config.toml
n_layer = 13
rope_base = 1020.0
parallel_block = false
init_std_up = 0.0489
init_std_down = 0.0
lr_mult_qkv = 0.5
warmup_steps = 464
Each number is 200 + 30 x the weight over the matrix's rms, rounded and kept within 0 to 999. Layers, rows and columns count from 0.

# up: layer 6 MLP up, 384x96, rms 0.123, rows 105-121, columns 0-95
# down: layer 6 MLP down (transposed), 384x96, rms 0.113, rows 105-120, columns 0-95
up105,183,211,235,204,190,176,173,209,209,205,211,169,226,203,192,159,168,204,232,262,218,113,204,254,172,201,126,144,232,205,182,187,212,195,250,203,238,214,168,213,243,179,198,156,184,223,196,197,198,224,218,225,227,228,164,258,226,195,143,225,184,213,219,197,221,187,228,222,217,235,206,204,211,207,175,208,297,232,203,191,200,183,210,217,209,197,153,198,216,207,217,229,228,189,155,222
down105,227,228,184,193,231,221,215,212,211,174,209,198,216,229,184,214,173,171,199,179,189,207,222,195,235,230,189,197,159,174,176,212,205,187,169,213,194,225,191,235,155,159,218,234,195,168,213,170,192,142,217,181,158,214,150,158,256,188,200,160,183,179,207,237,139,213,197,208,198,180,229,202,240,170,206,220,181,256,226,207,172,239,236,155,208,140,230,156,223,206,176,174,256,157,285,176
up106,182,240,192,171,167,236,215,173,189,193,157,142,227,161,189,221,199,231,185,183,190,188,218,209,175,276,188,143,152,209,168,181,294,192,217,218,260,196,183,172,235,217,170,146,195,182,204,173,203,221,176,203,227,190,229,167,209,190,228,179,246,255,197,199,226,190,190,236,253,237,150,269,233,209,194,181,220,210,152,191,173,220,170,226,214,205,148,223,256,217,227,139,130,235,214,202
down106,208,192,233,202,227,176,161,218,171,236,215,215,189,248,214,247,133,162,217,278,229,194,186,182,239,146,213,193,205,167,154,218,178,180,208,212,200,256,210,246,185,187,225,227,242,171,185,220,188,173,192,180,197,207,197,173,236,207,190,198,158,176,198,193,192,226,240,175,188,184,291,139,198,198,174,198,134,170,245,219,219,200,189,201,183,207,257,167,200,183,210,261,198,205,163,176
up107,160,228,240,199,154,238,196,192,158,193,190,159,209,215,185,230,202,180,218,262,219,171,176,185,163,173,219,133,166,180,244,213,236,174,191,188,223,226,176,210,206,170,207,175,172,214,208,189,216,204,180,223,175,216,224,216,202,228,138,193,146,241,209,165,200,154,182,245,257,182,236,208,245,193,183,188,223,220,208,190,221,203,252,203,217,203,198,188,253,185,249,154,231,218,176,207
down107,220,162,194,165,232,191,160,205,211,214,175,208,179,127,207,138,181,175,198,144,171,223,250,224,235,208,227,246,196,200,155,174,176,200,200,227,222,170,174,171,233,248,185,225,219,224,211,212,184,187,237,194,193,210,166,197,189,220,224,201,222,182,208,235,244,174,249,165,176,179,237,218,179,202,186,198,222,224,169,208,155,206,189,182,159,201,201,260,212,209,180,165,177,176,219,206
up108,227,204,195,259,162,258,195,223,181,237,207,217,206,187,156,190,237,236,220,217,179,191,198,198,169,211,240,196,207,162,201,151,233,181,194,133,198,209,202,201,244,198,159,200,191,116,216,175,207,172,238,176,192,216,229,240,172,168,181,234,225,171,189,218,184,160,204,233,211,160,208,190,240,189,112,214,203,233,212,221,190,209,132,211,224,221,219,225,231,228,201,209,201,236,184,196
down108,202,172,192,204,239,185,190,231,177,201,209,259,146,172,202,188,154,246,165,178,134,190,234,191,244,171,200,212,189,256,205,181,195,213,205,229,179,222,209,147,200,230,235,219,203,232,158,176,218,154,194,180,190,212,250,193,219,179,166,210,184,203,231,213,275,194,216,242,244,173,247,143,203,186,213,192,219,199,135,206,196,173,243,174,186,139,161,236,206,215,266,232,199,169,234,183
up109,184,244,142,277,208,211,212,200,191,195,169,227,199,210,212,155,207,191,291,213,252,210,146,158,184,219,135,254,238,184,232,124,254,176,219,191,263,136,222,289,249,204,194,125,186,185,201,241,223,208,186,207,187,206,129,219,214,181,148,217,175,198,223,171,243,166,288,238,201,259,213,230,161,206,185,177,188,182,207,264,277,236,201,184,194,202,165,213,204,178,208,214,187,172,134,215
down109,250,176,154,217,176,211,201,251,223,228,215,157,219,245,235,244,115,222,217,147,242,127,181,168,202,170,224,190,150,221,205,246,111,132,164,204,176,247,230,149,169,169,152,188,196,158,271,208,230,182,171,165,163,211,218,180,195,205,240,208,218,209,178,158,155,217,180,158,252,145,207,189,272,177,217,194,185,174,224,181,202,208,220,207,180,138,231,183,150,189,196,195,200,214,192,153
up110,163,242,130,196,182,181,231,207,223,262,172,193,177,168,215,210,180,163,192,226,265,194,203,150,190,234,179,187,143,202,224,219,205,191,244,206,202,198,215,227,199,211,160,203,197,188,220,250,204,242,176,191,213,215,206,195,213,194,179,104,196,216,171,232,201,240,222,150,255,246,234,149,211,131,240,204,237,176,166,203,187,218,162,233,214,213,204,136,207,185,171,215,153,196,186,200
down110,189,204,179,182,230,206,243,179,247,223,214,195,164,152,234,204,174,218,183,160,256,202,166,221,157,234,184,178,166,213,208,171,232,229,209,197,187,200,212,201,264,185,227,201,171,184,219,172,228,197,118,178,185,151,180,158,173,212,212,173,152,185,167,195,216,218,183,187,223,224,176,198,212,271,224,207,241,176,168,259,224,196,243,156,179,175,185,186,157,213,197,195,178,163,230,194
up111,227,205,212,223,170,201,243,237,182,207,218,171,175,111,166,224,183,187,257,167,248,172,173,204,223,182,237,226,169,180,196,208,187,168,195,222,184,185,205,226,166,184,203,201,215,242,221,226,189,196,207,222,201,177,216,217,221,204,234,194,193,209,163,192,161,189,194,220,218,220,133,242,205,196,248,199,242,228,177,195,165,221,240,204,265,174,162,141,185,220,201,207,210,222,168,230
down111,238,164,186,184,231,195,173,190,212,171,240,215,173,194,207,182,172,217,190,177,154,204,206,244,231,159,204,238,197,203,205,174,168,256,217,178,217,217,200,195,200,188,184,144,177,198,192,194,240,203,148,130,187,173,206,162,187,198,183,209,169,204,212,230,194,171,148,227,214,202,230,168,211,251,144,216,208,157,251,182,192,234,169,203,189,182,168,295,205,193,157,237,164,229,231,238
up112,177,214,155,235,150,229,236,207,190,247,201,194,173,248,207,177,206,216,203,170,231,154,201,220,227,218,198,206,206,191,228,149,260,220,221,198,204,239,197,234,176,214,149,189,202,161,217,228,183,207,232,222,182,179,169,159,188,141,218,228,185,266,198,249,245,166,211,157,211,184,206,173,202,246,172,210,212,225,180,267,233,215,245,211,231,208,174,227,200,231,210,248,215,232,236,172
down112,164,135,193,183,208,213,181,227,168,239,146,184,209,244,231,209,219,199,213,228,179,180,208,202,240,194,196,214,240,173,210,249,147,165,235,184,169,243,233,124,238,174,204,214,140,206,159,236,209,188,232,204,149,235,158,231,197,189,222,231,139,204,203,230,202,222,199,166,199,170,229,174,180,198,197,184,206,205,188,220,168,181,243,227,181,142,246,242,210,254,196,157,249,192,162,194
up113,217,273,246,221,202,253,286,213,104,163,204,229,181,187,191,170,253,207,235,149,156,184,161,210,186,214,211,193,159,235,221,225,244,207,238,233,196,242,154,270,187,216,171,186,180,178,199,189,204,225,262,202,239,217,153,238,193,212,205,147,174,215,158,182,187,212,185,163,212,200,163,224,198,178,211,213,236,251,214,251,187,235,213,184,219,204,189,171,217,205,189,209,205,183,186,243
down113,257,177,207,166,218,197,188,224,245,180,201,169,157,218,234,155,207,203,166,201,228,182,185,182,142,190,173,177,262,178,195,181,213,246,218,206,262,143,245,199,191,168,224,256,164,171,194,163,189,174,155,161,217,216,236,170,170,191,231,199,120,184,201,244,194,258,153,227,209,249,199,175,146,200,233,221,206,214,202,243,189,137,213,193,221,270,268,208,192,147,209,202,175,217,218,193
up114,226,234,205,217,179,187,193,215,208,245,203,207,234,188,168,208,242,161,218,242,246,194,200,151,219,191,189,172,171,202,202,227,235,258,227,238,273,213,160,190,272,150,186,242,132,238,216,200,210,202,203,184,231,140,148,199,180,237,219,186,221,231,147,133,223,198,219,177,209,200,224,170,139,201,236,238,210,218,180,250,230,236,197,181,244,199,216,208,219,193,151,155,172,259,168,188
down114,191,206,187,227,157,152,182,172,243,226,188,178,244,277,219,162,181,153,189,199,156,213,267,242,217,214,178,192,200,240,171,228,152,218,190,231,140,130,166,261,236,236,190,200,279,163,192,218,200,145,174,230,223,232,153,232,224,216,190,173,210,200,183,187,200,242,254,194,231,115,144,193,225,230,189,211,187,136,191,188,166,223,176,178,188,201,205,209,176,205,208,233,235,189,196,197
up115,177,180,189,189,212,161,140,217,180,227,200,214,187,183,217,204,206,175,201,212,215,191,236,222,187,194,211,227,189,160,181,209,184,235,191,219,259,173,241,200,209,227,214,178,206,168,164,226,213,209,230,222,207,197,193,218,198,211,209,180,187,214,227,221,239,195,220,225,168,187,249,224,145,196,209,179,208,225,205,185,220,147,225,154,187,190,205,199,243,205,203,179,220,238,238,243
down115,216,210,217,233,166,152,242,209,215,202,205,245,172,225,186,195,199,261,199,200,205,189,178,136,205,175,203,181,222,233,204,231,189,188,179,210,181,157,152,210,228,192,223,185,213,159,207,176,205,220,180,219,201,186,171,189,195,237,209,243,173,209,196,230,186,174,166,193,206,160,185,193,208,220,193,177,228,166,203,164,220,202,248,235,226,167,231,187,219,201,176,190,242,240,188,233
up116,242,221,187,231,163,191,189,250,171,193,164,239,213,201,209,148,245,107,258,224,231,139,220,153,192,217,199,146,211,142,162,195,207,183,200,233,243,226,166,174,218,172,238,253,153,127,210,186,205,194,242,191,202,215,227,270,193,161,167,242,187,163,210,192,171,193,198,258,209,176,186,228,192,223,176,224,185,230,234,203,211,224,196,148,210,221,249,162,188,219,127,200,172,181,188,201
down116,220,232,240,202,213,163,209,202,270,171,187,166,217,174,209,162,204,182,157,197,154,250,168,208,180,207,223,248,138,235,131,168,140,187,216,187,187,136,149,205,219,203,180,162,201,200,162,186,193,178,136,210,187,190,265,158,168,183,166,197,276,236,203,215,184,243,158,222,215,200,166,151,242,196,177,211,172,210,246,193,147,219,182,244,189,185,217,239,130,191,192,185,201,157,199,181
up117,252,231,174,206,144,219,224,231,166,221,189,176,218,265,225,184,212,159,217,224,234,179,229,177,142,229,132,194,197,201,213,162,184,205,237,183,185,156,186,233,222,197,231,216,171,244,196,229,163,218,185,212,188,232,205,193,154,227,204,198,192,171,212,187,222,179,226,172,179,177,260,213,236,232,243,252,200,220,215,166,191,165,203,172,221,162,182,175,264,165,212,225,204,226,132,193
down117,168,217,212,193,246,177,166,178,188,186,207,214,180,186,202,180,147,164,183,232,194,220,157,198,195,238,194,202,224,127,109,228,221,164,209,171,222,190,222,153,208,206,159,181,227,179,265,209,198,211,170,174,159,207,229,209,229,217,215,168,171,212,227,164,214,171,198,176,185,165,186,163,206,197,218,217,202,215,195,212,223,209,221,220,218,134,160,172,171,219,186,150,212,134,255,169
up118,235,267,183,167,175,175,246,238,241,213,217,149,240,180,223,175,200,178,217,209,262,185,146,226,207,233,187,173,214,164,226,219,229,236,225,153,152,189,195,199,213,205,196,208,185,192,225,255,178,234,125,186,194,222,217,214,191,238,208,153,211,180,199,188,186,165,210,216,221,191,207,200,156,203,243,217,226,226,189,196,172,161,171,164,215,229,233,194,202,135,169,207,170,203,165,207
down118,127,172,221,195,145,175,235,177,204,235,214,161,173,171,159,154,161,166,188,155,248,183,212,218,230,188,154,240,229,204,226,194,200,119,215,191,219,226,196,218,159,177,209,193,156,181,212,242,229,205,182,171,213,182,169,210,225,176,237,225,248,236,247,207,223,172,204,209,187,206,266,200,238,249,239,157,157,184,142,174,189,196,192,174,130,159,229,194,195,229,164,230,177,233,246,197
up119,227,178,201,211,219,147,220,253,197,205,170,190,162,187,194,187,185,164,186,177,159,192,203,221,175,211,163,239,223,218,210,214,195,154,184,209,198,189,222,121,210,195,204,283,214,205,179,193,223,190,154,223,202,179,202,189,228,140,190,170,188,189,204,220,196,223,247,168,176,159,239,134,184,205,182,183,233,166,182,229,283,176,165,182,192,176,252,195,214,185,186,240,130,263,157,258
down119,208,201,201,172,178,202,229,215,215,159,194,206,172,221,196,253,164,232,163,159,159,198,195,232,182,235,168,214,180,216,180,226,225,191,188,176,168,203,193,277,181,190,211,254,234,204,232,178,169,189,307,197,223,189,239,166,150,193,198,185,255,192,194,205,153,269,218,183,202,222,161,255,178,246,180,134,181,188,144,163,196,193,215,219,238,182,221,185,222,230,228,184,202,174,220,193
up120,199,165,206,251,193,204,202,192,249,209,204,204,171,225,175,204,256,184,188,245,167,210,226,261,214,192,172,217,187,207,195,163,275,219,265,166,177,191,210,225,228,178,246,199,203,178,246,235,198,249,244,191,177,220,176,180,241,177,262,198,216,194,250,210,152,152,191,178,201,226,238,155,199,167,162,165,207,231,189,221,206,227,166,192,218,209,177,189,246,172,204,180,241,206,203,193
down120,214,189,179,199,228,188,153,178,197,251,173,176,209,157,225,151,201,239,181,159,190,230,180,199,159,140,217,208,201,198,201,190,215,193,187,191,213,217,167,177,209,205,236,253,263,221,231,232,161,233,203,190,193,180,227,144,190,205,218,214,157,212,216,175,228,229,150,224,188,215,232,180,215,271,235,215,263,253,186,266,223,162,197,170,170,167,137,219,209,187,211,186,233,183,253,202
up121,200,215,177,204,209,174,244,207,223,167,218,154,231,214,147,233,207,162,185,175,247,224,183,220,217,214,177,190,251,177,214,206,258,214,219,165,211,274,198,215,203,205,156,201,178,147,144,201,159,252,204,232,201,204,160,188,222,159,223,162,207,185,216,214,173,191,169,191,175,174,234,165,203,212,236,239,224,224,131,272,196,160,194,143,226,229,216,201,207,161,217,188,180,247,178,217